config = dict(
    head_dim=64,
    bias='none',
    optimizer='muon',
    batch_tokens=16384,
    doc_mask=True,
    steps=6214,
)
Each number is 500 + 25 x the weight over its row's rms, rounded and kept within 0 to 999. Layers, rows and columns count from 0. Numbers have three digits each. The size before them is the row's rms in percent of the matrix's.

# layer 3 MLP gate, 320x128, rms 0.126, rows 43-256, columns 0-63
094:482510506524492475468546511484543508520483512500513515497496499482540497591486488488497499498501530466517472487537451532464492491543553488481492506535524454481513508497470513467477496491493509
106:497501525504528520511492490470517483503491466515453524525504479492504493483520510548507469485504471482509534495535561489528481536508503529476513546505513455497491514495511509472542469499512509
099:447545498467520514489466555546485519546467473486486459516542457464513472490496462478461518503507518478515455463494509515492490497541514524506498505489455560551489492509474503487523486512512498
091:542482511520479474511476491483495464472506523522466525486496519538498502478473503502529428494487496492526488473518450492547513499506536501501604469496510513510495495463511503496520497502507519
107:514513488490539554509482487511529487488511480478533475510517509483506500489458486502483436458526521505491451533475467537458475531431506538528529483500477511519521531513521520536513477467473498
111:519506502506506504555502497458521513477505519517504512481485496516460483481490490480505494471522463493549517501464551506493527484481507556508464503466485519486530506456561520511475506510522485
104:514528495469439535474500512445472492494488515506477535482523525533518465488487524479478564495481480469493505500491455520516500522510512552469483498504505486536478544481497499539523510529453486
096:497507475552486423488541450484516507494507513515516530486487519529492498499518540478471510505507520495498516535497527546486529461520511438528475466507503480498480494508467468501503495482508474
091:515520505506499491517490514512512526470523478487491520499481515521454525514465521533511513525544496515490477532509509511476498491526559462531491485509534509525543524513509416508459511527517492
103:472480506524536507480543512454480520479495504516544458463504495479518494509483493475444504503506518499509491478515527457519480509479502532473499492532450524486475513484475452508484519501487468
103:506486520505485539514514530492528528523492428462492517488477477486571425500528506540492474496513491507491504478519536504518476508471493542488527462493530549449513458466542498476513533493464483
099:500531473467511503432517496480492504498515486524487488510508478543518503519488517510506517478489522511468552532534421525478502503489522485471479527473551436482523520477551515523483501493487474
096:508505436498465479534493475541565543505521508515503510502461490522529495495442486497471499536544509533502468529472513473539509492494494513502481482482531499488498479568514473535484459513532512
101:507455475500472513462511534466485483519497483479480534483490517469526543521486476504503517510499494520490458490512507504484508528534520541485473503491478525529469530484536493463521452512475509
104:500509489506476551506502497501537476471482501479489478491474464516531489468546529461501483462478489491465469532495499511539531483439520481494508525504505543497485542504534491464524542467479527
108:550513506513527484566483503508472506473480478503521473475503491492475500509496497478523477474519509502483480531557544451483473510503507494527538503493464450481496519523480531479447513530517495
097:495522462494495526526532517510472523530477455493468488474508507522514508491492460525491467491481533455523490471483493490471499480489455491477528482552490502458465502494499489481506501466529532
093:458486509483526474486492516529483487506433495491505468486517528484492550491458469486485466515483472493444455513509454509510499505503455504493497507493522511489555523474495492509484494483468569
101:531519462541531494424513508458474463498481478488481473488539505465494517525536515517506526501496521486540532494522520493493467477521494535473522525462519513489462523528468514474538520517438507
103:532445502472450493502519557542513480470522512485487496488495499506514494482473473517515536477451488507453522503490480544484487482524512444508502518475484477483535464528504514469505507491480527
076:515493498471515472486531497474551517512452491543494484494514520505528446461477520478517496471498517504545543507496471512503566527520486488449498510499453481513521528500490519451488531476485508
097:475473479503483477457470476540480478497463472515522486470512496500497529505482566507536471474506540532489491472501470447522513507472496480505535555506517533479519502450520485489479513498489504
110:532494513510558503496491512479482536545485493517494498457491511495498534510474487528507507513469526493578486480491520523547474505516526487537489497450536474494472525500508473485516499529483543
108:518488538472463531507516488530503508505508488522507473484433492518531469514481510500544518463494495462477540510518477486461513490510475503482484560500495482514492512500496479532509518512513560
113:482493509479507516511477487529501490483530543480494478518496485491473482528482580438491454514460545512468453493537451529478478489489515544502514442481477519477511509470500520531470489466484498
103:483508493553513524464482518503478510524477527499480473499496502492486530482469464504500497507484451481466489484475541527533503524558498505518504535523462504498514494521485483478451491513515492
096:482500490484501501489488453521514474444493479513502501486428518496491500502487498452529506485508537546458492491517482538479529522461463495480534478493542508503527478489517544491519532481479454
092:493528498482504511536500476517477504476513473489528504534549522487543519553501498508465449435495476485513542480550514524486509516459471502499550539493538489480549519511500460496534471506500497
106:506483479492512518514495492521453503505500513508470515514494469537511505456541480477476520494512467469504490518507470515485481505491515455499525515487469517532502484466488525462501461449497478
110:520472463505476481527494501477525496461511488542480422504538456484519476498458526538529525515508519507514504516472505443492464515493522499538499538459509516526485507518534500509529480517481494
104:494496474454478459486515489491532487457505459476500469503500489532495530537478505531532499491520474537506555483544532462512517518509537525514528518558520496516504458476503515481545482535523515
109:528537504432496541465493483462545506484513485550499507481498495499525470477452501508538489522464494518467475495500483529506496524504508506496494508529508529538508468502501530487472454490508506
097:502498506498498498506512537525496494503502449531483475560469493491473487524481503478489490529491487458528519482476524488525450508508465487516505542514497510584517497520519516515512500463510504
092:461513516466532514514523500588536497460489524496470493511472490527492508503484484479494492521542540508498512461495451543500505485480517438490587495509471534493524489488459483503515496468517497
112:502489477537523522499507511493486520546532545532466490478498519548519505487493489467506507520481447503462532487496486514502513550550530473454517524522511476510495517498503492482525510517523484
100:466461496487490512433492469504548523505504469451497518524515502484525478492509493509519524513519549522490515504486500475484511541528506490529494514541517496489495469525501535446517453548527510
100:475512453490498495531518507534496526503503483516495504483478511529519512495453491541510532538558479523500483485509472488478502453491490525482508509515484529485519528454492521476502526527488504
106:504489506479511503479469522460463489525485449478542504485526500459476522491468521531481500506482503448493484534483475531552480520492487543506467522474516517486512546472490494478438519472487516
073:477502481473495521535478529469484506503482510534544486482457494516488494505513498477462489508493526490506485457503507514504534521484477490486510552549518504446469500475493476533495479507458522
105:518473499548492508487496508504455535548510496492527563493509495524456557516520510470513499531550509491506500475531488504491505466532514503491472469489472501487511479465472446504493526495477472
100:478508488487533502486456541466492493520454496536502458516522478451485473511505453509468512521477512520508486537497494514512500507475477487463524485456501534496457477491517525493518485463542505
109:531516492485482513532494519512478515522504496524506489452459522539518487536502504488476467528504445477480452511509500470529521501519492520503538500497455502465520504483485491509483479515519493
091:474479522510538491488520487469498502459469454465495565444499536501533511515495496517505480518531472499485523463473510531519469538511478511489529468508511475480525524511500531466522519495462486
096:500489508481475488495533491525513504497507528443449481475541449462487544479489492495510502491488548462527487507468470491474529487549507530510490523498501490553477498512556501514514480485508517
111:515507528497487469482502498489476501487462518437473464490473507491489522530484485527547500470484482534469500516473467500452553544469514516527487479545511516503519502525496528472498494525494497
091:506460441499477531502520498482508522523520455478509502494528515481479496457484487485496528500496496534516464486486527509428517497520555571519531474492485505543503478492492480522515489517482484
090:519486529513490509484522437478477497445524475480521520522449490515535570551477508532505529519528537512547541501569499508485494495516490502505509510529504529485506486510546506477503529464485536
095:489496498463498475509519502508522463507531523465534499509526518472543464491489512477495498499492468482496487501489468501542533506504476513500563513491529526508505508505554474579490542487508518
102:512514498493474434514505511523530515493462524540498487484524480503449511516508510521535566499470470543498501537432500464530516510536457543515455479483468542539471525525486493497509535473508525
103:456501439479561475467455526503503475540489490544523483477464520530484480490527479491467479503484485481507476518493499480462496508516567515490555480500509460481495482483525479512507550498484513
099:560518522528522509517541474465470473468471537492504461508492494508464482536511491500545517487522489477513500525464507486493517499446484502503557502474555490469518492483485494522496514504516477
089:516521514508482498465491495490510510529502528497508535506538490482514493500513497487441536530558516534492463490444470491460444511524514527500487466515505539481490488466508480501537497462501520
092:496494514494540489489510574470487516523478551472470476492509529461463463473544525501511508507515469497498472498532476514497511515533519513519486502501503458495478520519508522463477454509498478
103:470519488525464479466505491518510479484458509467455471529474504481463528489550479520523478475513499441521505486474503535497496457526496475507527520501506483484528526510485465524528517499486495
101:507513512478492538482501499486458494528493480520516504521524549517479496487502487477511521513491454478476518485478498436498499508481549493464514471537491564524554466499513509479527512483501515
098:502551549460473503514467526483519466543547511518524503537504500484461503492525536509488484525503438482480545547492551492514537530492498555481497515484526517522497491513495513526518482500532498
101:480504508470506500486472455504508489493494522474522528514482482494511462493554504481534473494488475527499486501471543482543451525532478500503534456512466476515488489458511556500513487536549503
067:520520497490460491503538508488481501508468505519494503474481489501451547545460509524553462518512548492476439491507468510509506514491504467514495474515545521517492512514519525493491495493478478
111:512489493461472484492500491509541510526560484482468493498537506508535489501482513489499498471463466461520511495504461504475502476486496434453436526507490501511468482523491470482478501551522526
093:484496484513505472552542544507497518501542495498505517490517529541507484529497466525521474505485512527483513546503489519503461544521467541452469546509495500473507539509497522497504510525564515
098:517457538509458507522517504486492467492478503506513501483533484504533481489475498523493495511493516502477462575444485491501479478486481487460547524497473538527500495503493491488487500510481522
101:546490471491510526494458504489499456496510562511534493494500487549492486481525518482516504469491483487496468437496520498493482545480463493471458479511486511442504490495461481522535496504489563
092:501475497507523541512474537513494526495526509515523509503504575518490523506510488490505509537505447517518530491512506558481502478526510561464477436497502522471524510459468501526495492536508505
100:522527538511536512515471482470514488487497480493478519472497504512489482477531487520508470527488499486507494480457536501478467518441502479499492497494476492469509470554497502499510465444492499
095:475476501446482492452530517522491495555497509488525445508481509477501520531512520479500503509519467543502479490497486533467484488457502433481505486479471513470467492490461487484507467490530523
090:471500520506495473541508483507537491539478524490456530508534464508496481512522518530495523435444510476510503508495513509474457496495481499496475504548478521494489508505549436438518545518486488
075:472493518496554484547503474491515528484503502511505497496488526521506496514492520547499507486496540503495525461495513497526511464507479507505473534518483561469491513502502481502479525480510509
104:479461459568507493520504486485444530540467442526476509492499486471518508542475505485481481515462491444514493519528506539473504499486505501442509511489513499527521487451502489498464502462521516
085:497513502478496512481493486506500530463551524504515502528473535491455467547506490528519507515513499485509496496497515509486551480511464511537493503512515448492467518540490497538444483505506449
065:492483474514526488479540542484465494504466494486513548469517479500490534513536533555523523526476513509475510480525540478492481519500508533541545497526512488511456508528493499492468497522518482
109:526473495490505497465471470471476531506503466483507509508529483528518519518470492476510507474496466546510520507531482546471496486536488521488498428540505484516532517430531518440514504522508529
096:519503482488476520494497494564491514484460526491522495455506475525499473471485508484515553463498526450460462485515520501495497474527529467509485467544509488492447501507448454493497463522467521
094:525456498445526525523517513506468530500466471497487456457529496492534500516491481489536469496457526533538506479527457487479471479501518470502506505522480531518549476488449477476565504493485500
107:533500513517495489492478464530548543481491472504493477502470517512595470492473533513503455492467535478550484505481505526497514506517467493512532550479480496517499513494525486456474521516567528
102:469517481498508510483514481501445501486473495476542481473481514464507541543489456474476483506516536505510503493492465539527535491480521497506490545472461524520491512458475488497463528551509475
098:520490488489504463477493488473467480503494516455482510499524509461531547493503514483488497489499495488494534534483495516514511484481495508519504491527443539521469472497533542449481501533499473
109:498520498458520461487503510476487491528526512477488468466514530514478504484505548548506497516496468497496501457528467502500550547532542500474508464490482518537511513487494470531484462512526559
091:472476502521543469517505513483455498485504523535473509493505491524466516482539496474457485509509516479537520512520513513472465496491499512439523511494498473480495476528538454514516566492472539
071:532498549543544499489495522488480507493509500539464477522525521481511487496515474510526535512453501484529539483478490508455487469486507454536551479476475484499463459492499523518510500488499542
093:494516472518473477503533531561477516519485507513500534491514515520523530496496495508473472495478485464518519502477456526548487460484511484486479548478441495498490460469527521503454521487489463
091:520519512462476527500493533451492523517513465528535520513469470487460478494518480490553456531477478509488513510540490503548488528546503496511444494507487493498460457516509477502503494476534497
097:489510520480501524499505498499509502535508450506497539478497504493490517505484499492533522432487441506503530488513480542528499503491524530486475518506494502516504547510504531458508506496509494
106:501508496525477468455477508527520478461463515506529474537483474491487480498548517492487481454532514496522537540485494508492509540546483530483542482496529516458491466511487485464517504499511565
117:496482466475530548515482510508477491530480477500497472464490478526500534519496460527497485533541494499496504520470435476486522507493485503478508513514463499550539544493539505475529531503525482
103:510498507476525525488514504507437526509470482522477531503498509495536518532483484496525519530533552537483505490534508505509470435512499502507470520478527511497463510494515502478529501541549492
089:500518470474466494513520489472487502443513502459528514484490483484521500520533467496523470448478514496525502480485501530513519469513481465513475510506471455432519478501488461447476514556519494
094:459532476511542536489478516478523504580494514541491468477549462498510463480446490528529533463474494479507509504506496532504467488490529509535490509520522474469515502478482531499468512494486506
106:494463498504482525495513528518506529466488461500467489484443540501529472532506448493524513461495468519480484510531485469480549500485527492484502500489530510530505500482535463509486518465496521
092:508511492477537484513510495478507454532512492463464481461513498535508521535491508473528532507458537519502508535496519434468489475435480477468475504495482530475571549535508546500519503470491523
089:524461503502441481516506510464460472516484481512510513435527511550492487496460460504507497518491475480465492501484462507509544559494477515473536506501470500482521501542525465521460503493525518
101:527534532537443505535460480515506516526494507482514518476493515499462524468535493528475461485503509474495542498500518480493530504541497527503523532496514481483481494523521461479552527483528494
108:486496463523469551462491524527511486488490492522518484472490534477450550493500495517435525485494527502518488488480497500518526445516528477500523469484492493508509504494559492500474524498456523
084:493492513510524462484480516506527517499488498467473490483479501500519520467531506514486494516493484510515502473532491483513478521455541562509489546496508498543466495481510494468503515482517495
101:494505522478501486506457513480499528477501517495490558532497495504484487486473501484507475504483517469475506527515542494503507514543454519525472541491493472467459476551524520497510499491479502
111:503478514468462496520531500495511465508440504521495515510466486511526452518475493476513517516528484504501529507541442484464508509500500510503527456459490527494539434529509504461508426455501496
103:497541511524520484476521548496523585535490474498506483506502475509475455482527520479475527489501505499492487472468471521520457488527475526494481464492420498533504469524456462507531455534506472
083:452499536464477491477484501530504529467530545488522503477469533484517517504552498491496492503528471490530500470488444500474484516473536483493486465471453477456520475497518481480496481465526482
101:512539502505515485496461506521531471528451515492460463477498475513506498521503558504517460509502497510539475485562500522464537460496490496472472495486510483497554513506480507474480477499477482
105:540507481500490472564505499496501469498513478513519475555551448500534495556514485487490473532488505471533506484478515503454489508494511508489516471519447500490513499510541512495506519509509512
109:437498509497507541520487524514503542523462468515477482504447487524511527532516445465491514524509464515493508507548490494504524500459517474497474497559509482529491499487475464482522485520491498
101:443497476522525458517529485501440490501506547493501532485474548504505473526488478498457505492462508465481484499511474516474499501544500501493527468468457502470568497484498506478468533509503471
096:519521507501535495499471516471478547519478435503503539458519501542495528502494467489466497482502465546496498481526498523506445494488525500482504446506468494493507479494501514511537467507447491
105:503539508481483476570476484527527516498524498463520454513518484498532495538511502464534494514510528485499556493526528496422519534477486486532522509512500459503518492535511483492511504513452516
098:487520491500550513479536517506502507482460444454521485556528521502507505492476492548534522510458556501484501486502516524500519531484491528512479555511518486533530497554518517506507511505500487
087:496506551515523528481479509467512510501528507523467533478500525484513532481525493519528502517486475528512487510506478515442502506517475547482513463483497505541469541517557508478492517496481539
107:484480458491524509536533511505480491481507481568558504462510481535502476515445506495491494482496478501464490500482470561545491487457487522476516502516488527499537506482485509481489509459512519
090:541497518489502500523527496486467561485488508529454481482511489456505474512509467524529510478519501456503486546510512499512493521520481479544543521501530454496469525492480492463456534462455467
103:500505519507516474521519469506538479475465502533478461467467554479509472465471533504502502501492474471469533458465493468477504511492480515488530503530516510483530541511484480500531506469506534
100:514500505482486517517497528503498518504484516493494507528515493523543515524453506503519486500515486513476508501543484570495483459508504478456532473503514511464494509495490518510472452532507503
099:495492513509523532482522486497507515514485502506482498508495561497497564496511510523481524475448508533524511539498486505445505559537498507520500482498533490510484553473507486467460498492518514
098:504472524491534484521523504510451514506515489497518532480476475515533488528503490483511529563500466472473517470521530511483469466478480462467528512513504474522514479486508481488504483507511472
095:510509515470487482505528475484447492440508541503551528503494528500499493556508488484500478542506532493540496530545451533491505474521491504506480513506460532523481502465499505464435502488504485
102:466542474486498519490533523486511536503516537517472511500502475472488473520479487512510480493475536517492507496528535534511489515442466474529467503503531506500552530544531465498522485475443499
103:495479506487533531511550539486535479484492470491522502503534554479501499536460476493507502487485516485498469454553517500513497495469510512468485531501520499527515505490518510492503474498513501
096:511494511490487485474507521481492489508467521463448513528470475481457485495489504467531516545472487478488493492522465505463439539506505505547520535480491520514492477466520511510541484468532497
097:482492548529534514508474465522516514487474562513510498497479513502506483475499496493527465511486487511533508489467511498545464486505534503530513511445542502498512432503472492491494504471524502
099:507516467460500457503479489503510516518499495509539478454535560517500509493549535463463480506519498480559492513508502448535522545492493557477489449526491473494534509493503495499489516501472505
084:504484508503498496496494479515511500422498495508489508504469507498509560552515473474481441519533486518478506483505517481469502545493461518516477489479514511517556506485517500519443489466486526
093:553542474502503504486531496527520510478507489468493559472489505498519526559470483505514463483491496470475518498499545504513460522478511510523475465533535501472498515546464548491508505519493537
105:500539477507490507500489471526536512491550540527535525500495523519521493469491458488567522493539466492470538539511513497509528508510505545498520539510534503502500501472460468523512498527514495
097:518478453465476504514466475465510512537494497504469495488477499554497476468488468506506516518479498514506541491504511511532504460461534517547517508480477517506506506502543464489464483474494503
098:503553519505483479533486464488460500490512523496507484506518496519486432532484498453547527483545514469513543501497462549507480490516473453470451484454496494478515515524499486533505549525445496
116:493493484523507485481453493505551426520490464510485497505531486475447487491531495486489508460490531468491485516476501486529519508495495482444540514433490509531530524505449494505513547496501504
110:454489500508481531506458475507512492524465503496472462514469497513516497491530510546513508496481533510500526538492508487514526479467497477495529518494505495434533450520501505451550510489453461
097:490501478496545511476487485489528473539528515485521508454496475522509469546507520475469473516566484527490514491510511499463492475490501506521513493542483478485493497526473465545491452468524502
094:504475492507501487444500510486508497498526507495487548494455498512535467484467501487523519513518540529498510486493514467496551479516509498516516502479494463525525547506467555526454531507497493
097:503483494512472507506476485511497532513503515506479525496519503558522504477461498457467513479504460478509534529517482476497461513483506491482497483500457529500507508541455475481508485491535505
097:474526516457560488489523472510516486488483566530500474513486505494548507524511553514495486494518496495492497466509462482495475514551518509538487499481517491510493538523524473467454498494501456
109:456468510513509486502527527549502434452484520522506513494524492534481504490504518468530517462476531464497459497446484490505527476528497515534493477480496478530504479499536488520502511466487476
093:459548511492501503499482479526495467502467503471494486492477481498508491483542483477485508498432492493544473564505494507482510509507490478530506528450447505482482497496470469498443489489507491
088:523505498502507487505518484483498478454475502459506441523473503531495491472478529524493488473539529442537524447505474503479500482517506479493521513487517505467567532503511489525520515482501481
092:514487510491503500508532493492475554482467483553491549457525495489503497473490481552523525499523497490498509488491455592495453550494534523483498457503489499485495518519525504544519485489493468
100:497479517487472541493455474466501479524475512470482470451519473543493506492462534546489475496505553495481481526496559485532474530503517518507515501477535528505531486483476496509535510520515517
104:494537525490455508531500525495484511494496484496488484488516529519480478465486474525463509535510504531491490490549466532520523498489505514509510460526561458519525532473536497493496502487514524
089:505502492494524489495530515467500488505495540455481496472514540507498455529510497491493491480510505473554559548522489499499528482472516533516482504517533494447500542509565445492504446523487485
092:553467463503470496522518478451453514466501461501530512481533510506496545506528476500447477453497500482551501511541538480543490513450485515467470480482437483477455496473480530475491502533503502
107:474494448490487485540502482519446481474502486480491505497499513506493553570506557501452497521533510502491501473551448494499565535488498505458506539486521499484545508500542514516523455472511520
110:499508399492561496507500474503496482538514511477476453508445481508501516549506534513494505483488549505457534479520520472472492456480537452521486517505499506488495535482532500504492505450471465
103:537472490513506482558469559505491471512451512511485505542474488477488517491504518534477512498518512518464523510489501499469518479485466544511512506517484520490490536526519541492491534519517501
091:505480511460525482488514531500460481501508481494470475529517518530505414497516564513532484451479531503524518542495536475514473496477476481513487504498481506489495550525491492483462519469492485
097:501488519462444551504506500495479515527541468476483444522513510520505491483490522491494470549506483556523518521524519509462514522524491497433507473509507508499503506534504501523505465481522528
101:499497492506478466501494493488485477494461559525510475508520477497499489495515483501454505514475493498483473489449508474486557535500511549493471505484466523530477509509447471477492481513497533
104:510497483479519482520491541484485528506484505489512495440514520527525454516537516479505535465489505517497504477472469519462483495486496514537482489516446525547492506539488498492533538511492506
111:529460513505475517496469465520485505457492535515518528494484449463503491492516471471519525555507478519443451506483496540531543488475516509504486509509500490513478508448515532510516487472522513
096:505504523510509550493510482468488536498501519490482526525460464506497500480496521518516515460529505502485559499490528485491486482496515498500544508522520540483505494502516515515517513473530448
095:517540508514484553524518478531521526499509446510468461508496527528524493465513544511506505484500494511508503515532501516477505431523519465484477526499505489496506516472490531521475540497514521
097:483515516551487545526561478467497523480448509512531518494511488518508445518449479521497472485496512487507501494551483502519496522497536522499533511456490459518525489492497511517472512477571522
108:493523517452527469456508524531534514510506482501466489499489482508478491519482518505472498516555553535549503525492477493528535505491508521531483522511481505481521517467497479488503489457498523
108:530510485499526527491511506461503504510491499558520475480478503523489455502459480501516506514476514539476464529456510509520487515503572493484455553500432547513522496502499519516485470490540467
104:507476506494531516480470486534518492483476488506497425501468488480518449456509526443513479481487516534518528465486497473471497509500508495500516501484565530524482499497508442473503512471518497
101:530525500471484518501508559490504474522541518510533482547469517522538504486520508482497493522492507452525529483535489488506493461535463513490522472503443530506456477542506524510536508517500494
096:509570517488506499469476513450512538514511554499492499543478489486489504478469454524527476577510500520522484484504517496486524487476480491484508511537505529489490501525493486511512493507472475
096:492496501472544524484477524471492489461497503529472513469476450492476455521490502529475494552514496488475504506524493496530505545538515481545504498490490555480566509494506517506517497484471494
087:540474458496508510478501512523522543513545495497552487460515504461481535519521509507483498517501481494470463473508488493505510548478540543499531479476525483547501503473507500525507506518503513
101:443536514482491532514527521459474488444480487477491471531489491479510523489481544533498503515491511518459531511537499483516510532507471500487494470505508534489517496502487494518475478507495525
102:507527474505479432482474459482531492488475517479495478514501451508470498488511536503471460549543514493534521519461494462518461482520478528525522515485493493467490499536492526450458510458529461
098:437514520493495523494497528517512494539500527502510517509508522500506522452538497446520541520492481462491522507565517472532517475510511472471504468516499498526500447517498511487465489527477510
115:480490528508490507501507529497496511527466486523534481508460504527496512485525523501500479508488449508522497526506499513520477531557491505491496504471545516513509497526547476487501525498452491
108:495508490496542488493493553542488492556492464491500504513489510488535496507429547495527501478502507481495494458507472482508456481443494529486499497520460526487522504496528518497498482499510471
110:483504497480468520493496456522487505468505452527491519461501462487523530498495482491468489536524537526481493491529480455469471502486491484470526546513539511502496479496511505521461499454510488
103:498461496526544454504512543516476475504542473537538518481483510509534519490450506515504501543541525513516492531473480473476520492464505449501509544492487511523486484514514512495512540507500534
110:525505493528505470532444464484457508493502436485533525472565490509542477501484505517489500477510533458488493491460546504525492504484491512507536483466462516534525442495473488486529488478466502
103:476439525512491548491507481492497490527498489443476501504454491505469531482535538511524516481532491508461522525471483505471507508506473505496558472528498509480502498502527491490548495497485455
089:515477506508505488459489510489507508479516488475525465514486543502516500493508526458500493493479520526530514501500528517477502524489493448508513486478491503499418488475466510524456484495490462
106:475491494513533503506487481510511492494511503524472510518484488533471467499483480496531481487468472528500468515487524557527474523520549506544480491457525514500538515482524528480501485507472495
109:562471532534501515554505479465495501514473472519510473481517479500498476471501474492509506474501453484492491490480496545444477499503511519494515493482467492497546456482504519490502501463494466
098:462488526482487450488484528497481484513512510477481483529494528475491555517501500531482496498487488468533493501512460500513554553477489523508488490484549520502506529531504447513510496447500480
107:500514526521463483458488482465545584476523510546532467453497477509530476549545523490505532441492437513545507493523506521508483502534528501494431491454512517499472472537498452497492483516472497
114:530469490524493457504456511494507496478472481522481469435490529449486520551500520507488507486505549500499465514480518489489473517439503508541441510490547522498508533537495498514459506507488496
095:485533449483472474494483524497462485484503511497499451506564543512486492536476533487481504512476484532457489457505495530487468502531461515515485500502482530486501518528525488469494485510551542
074:511521465499458509497518493506530546523503517499463511473486494511488498539512496506499524504525457497464495514529503511516472513516488454496447467487498466493465527470490493530498475511477520
092:474466487561513489530475477508457463509470481548499516468494502511530537454535526486479499533494520481489514494508545470453510470487515499525486494547520521490507503500530519471538517529514503
093:500457523458440505512518501525541488486557490477508547533505475513544513494478509487515501463508532536479529463517486514510517472518518515492458484498553485513514450512545479530451524525502511
106:490502496497502503480466522482495431485479462499534463458521488492523512506573476485505513530492479459488475501539507531487501500501464534495478470481516511540482529504570497470519513517457473
090:509547506453467531499502530512470503471513478471489471484499516501540502514530477473530478515553408492484496483495487513512512514491521461525528474510483502503510500507512471523474451490501476
102:514477473528528483490448506492466519520507497504425514481490531490495531472490501493489525489512469517506499469479502510506505502513559526505537465495469501512491521470497493542499467548482497
115:445508543491506540510491511511540527494480566480462540478499459513497521493491498466569501518515541542506487517478538486493497507489518508489492547473552533526519502461504517508527505514507529
094:485538484557466548476534504479534526496554479444515469467469486517514491489518448476508497506529487494498501506467509477519509561529539456516469501493514463506474463533495487455523469535498479
096:477514496532549489544484444485469494499459475487527453451513496439495510510498493520508530506511528493532486465547500522478492473500532499454474465479483536473474531497505498501504511495442511
108:499497466505461481510460487503485530493555471507516460508493494466478526498491494505445509518504468534537467490473519497497483491507489503503470525485516517545433494504518462513466483465515480
105:530463515543488554491524508500547503474544464446554502496480513501513501523503498485497487523524412496489553515525439500497512526511537454474557502507536535523514513484542489474518464534517508
026:498518508488479524494500484470469521522466498495517502460495530524486517513509460455507455514496503494519493468501501526516534487530517527526521488507485527518520517530483487429492490496506510
104:517480457543486472473440478466481512505500457476500489496513476538516472494518512509482485485495489475482497533507529512463478508524489535501523451493489496469468500502512508469505455490500455
098:466466500508511483458516546507509503472487488485501537496479505493513537494462532532527503484495565532512494502485541520489501520538485503502496499487511547533503483556478554451489544476526490
105:478535486507484461483505524455524524496541487533512522478481506544511524471494497492481511541505497487502538503512538503492521524547494478490478535544483458496520484457538473538512485493521459
113:549509494519506458510523541470516490530530492519448432445484511518524480500476532474524512500502456526527519529509534521485477484531494473532515503508460516540501518540497539471480515522464504
096:488480488498498421492476524490500483517491532498524447471488499491503562507490486476540554521505547530493545511517518465538495505466506481485497537495508522497488494508468459480517508544511524
103:531520502509419532475498506483517500517485493484525526483503500494514479492470490538548502444488482466484499466478489507491475445508562484520486479522491485475547467528499473494492520479542489
103:473502521535515556521490516477499492483479506502414479528525524489495492479512512491507517462541489505449474558464451536450486500455518460464528511507486505513527540523466517487470506506520474
112:536521501483523514490445504470502484569455509499502471512556513481529512492506492463498510494494525520462506512476467486453496475480511527559462496541477487514508554451491502511480533508487483
078:497500497516491495519494490556526541478474479452489498535507479469503456474513502506499502507491494475506527528471457466481464506503489483490497453489458503501520526508511514503513477443527496
115:499532467462520502489478489530479529499470526438524510451508487514479508477532508486542478511529554455517475508445510510492525480510495527470501524492508511497491486502515458469508507541551542
102:533483491492509456525522479489488503516461543513518491481497547516496507508450456464467528552474500468512455483507504486532552481481561538477505492466498496444528489463485469492498467478465526
085:475531467490482448452498494472496486467508521491525508492512472505518508509512476544557526502536462480494531484493504526475522470465508514505530538486527490489529474497524550536520512493552505
102:517460504506507499475531502508490513503531512507522508478497471498492438487478534482515498516544540497508472552470514489479502487513486515522545526539475523478509482518468507523518538445468484
097:549472500524516566521538501519478515501498507503497510502488472530523489490506483505476517550507476499499499502498542537491516521486556476498513516508487498514511476465520510503492466484495556
092:516483521511479457486501531462489481520496508497507489515485480449513466549522478536476530514507472495514508477504489511483480473509486488530489508492500531538495479486473529433485453468471467
091:527475506502528461490499473488538456508535523483515481493512514495534512508537510472523503472512490499463505489489489488441447490462548492506541476449527517479518470508458509507533503536473475
094:519489511464477495492505557484499466530528513523488543513509503569502522501494527424497558499467487496458482512485497475506513513504535485512508479514528545518511511484537478511506463513511493
088:461497534522522496495461530467470496471514508449477490500523533483522498492519481466518507488513503505517541448525528497490474469459490461463483484492473465506532481465470532506502478532542519
115:489512543533499518483507531519527485484538509511504473501486480500482490512486553464478527489506445473522521507542483503496496482462535476517470526499447474486505466573509523492499514511481500
097:496483489514540487493527520523513498486441447483491470494472509475444537506539514494499501506492496522499481551497461517499495514516500566496488490485545494542554552553516534460521502491469499
113:506512476515500510514488490461502500500426523469505502476543521499508493480546488495450484507506536535442509497469462545482561485498472566513486479482466513498476541482480507529488522527496529
069:506508478512487504497531487521497464495486498513510522507508490487475476513568510525512528487423460490486508492530499516520533495510456479484495539516477488487514547503503522458541450563512520
098:527515490541493488533529518506439490492471514513480476482527525498478491511477515499482491553543481482532489515513495452510492468549488484491503536549492489489516502507481507548459524497467457
096:504509492538498497511508556476531479521520495494486460479499542548505506478506499499472493522508538520441498520484482533488517532515496495494506439468524471487487499508506488470503532531496513
099:490486474454480515490513539530455474474506522489487527499500501475506512525490503518467485516492539506479462578478469510524494561486472523520552494502523489489497519522530526496470516456442543
087:512523494452503529513497512462441498532500456476512524510459535547458541471469515488545514473474462499525470488480478501529502473513506463499470500510479477485465497513512481545506500498501504
101:536524523501456499552506475516518529476493474481459511478448489495466524492510503442494520484532449552453507468501487482520504472486514543504478460516500516489501515499505496515546457482517482
106:443485525492508468527490508497498475513498501498482467476494496459501526504534498519512507513484502508473495468546559498483531518492504464547513517492524473501543515483497534483504465490475504
110:500477487485479557499529506566509552507508512470564488487508519470465532492487491495475467492496529485477424496471469516517507462503497478528499496489469551467502505515499471524481504472457507
072:474502483480504501453524472484517460528474495509513474519506492510544480509489497502462537495548482471499468487479502478514464515504555513467512528494510483508492471519511508491467529510489517
112:531487490530505481479496539482500526515500476495515493466453510503498495542512482487514459525456503511479509495512482500539534486467544490545480459453518526537514486508521503487448547520473501
104:558513490476499552486484491503554513485506519500508510453467517488505489531531515511541497527482510501496463533505498510507486526493496521507527518508453462491547482526495506520484513504493540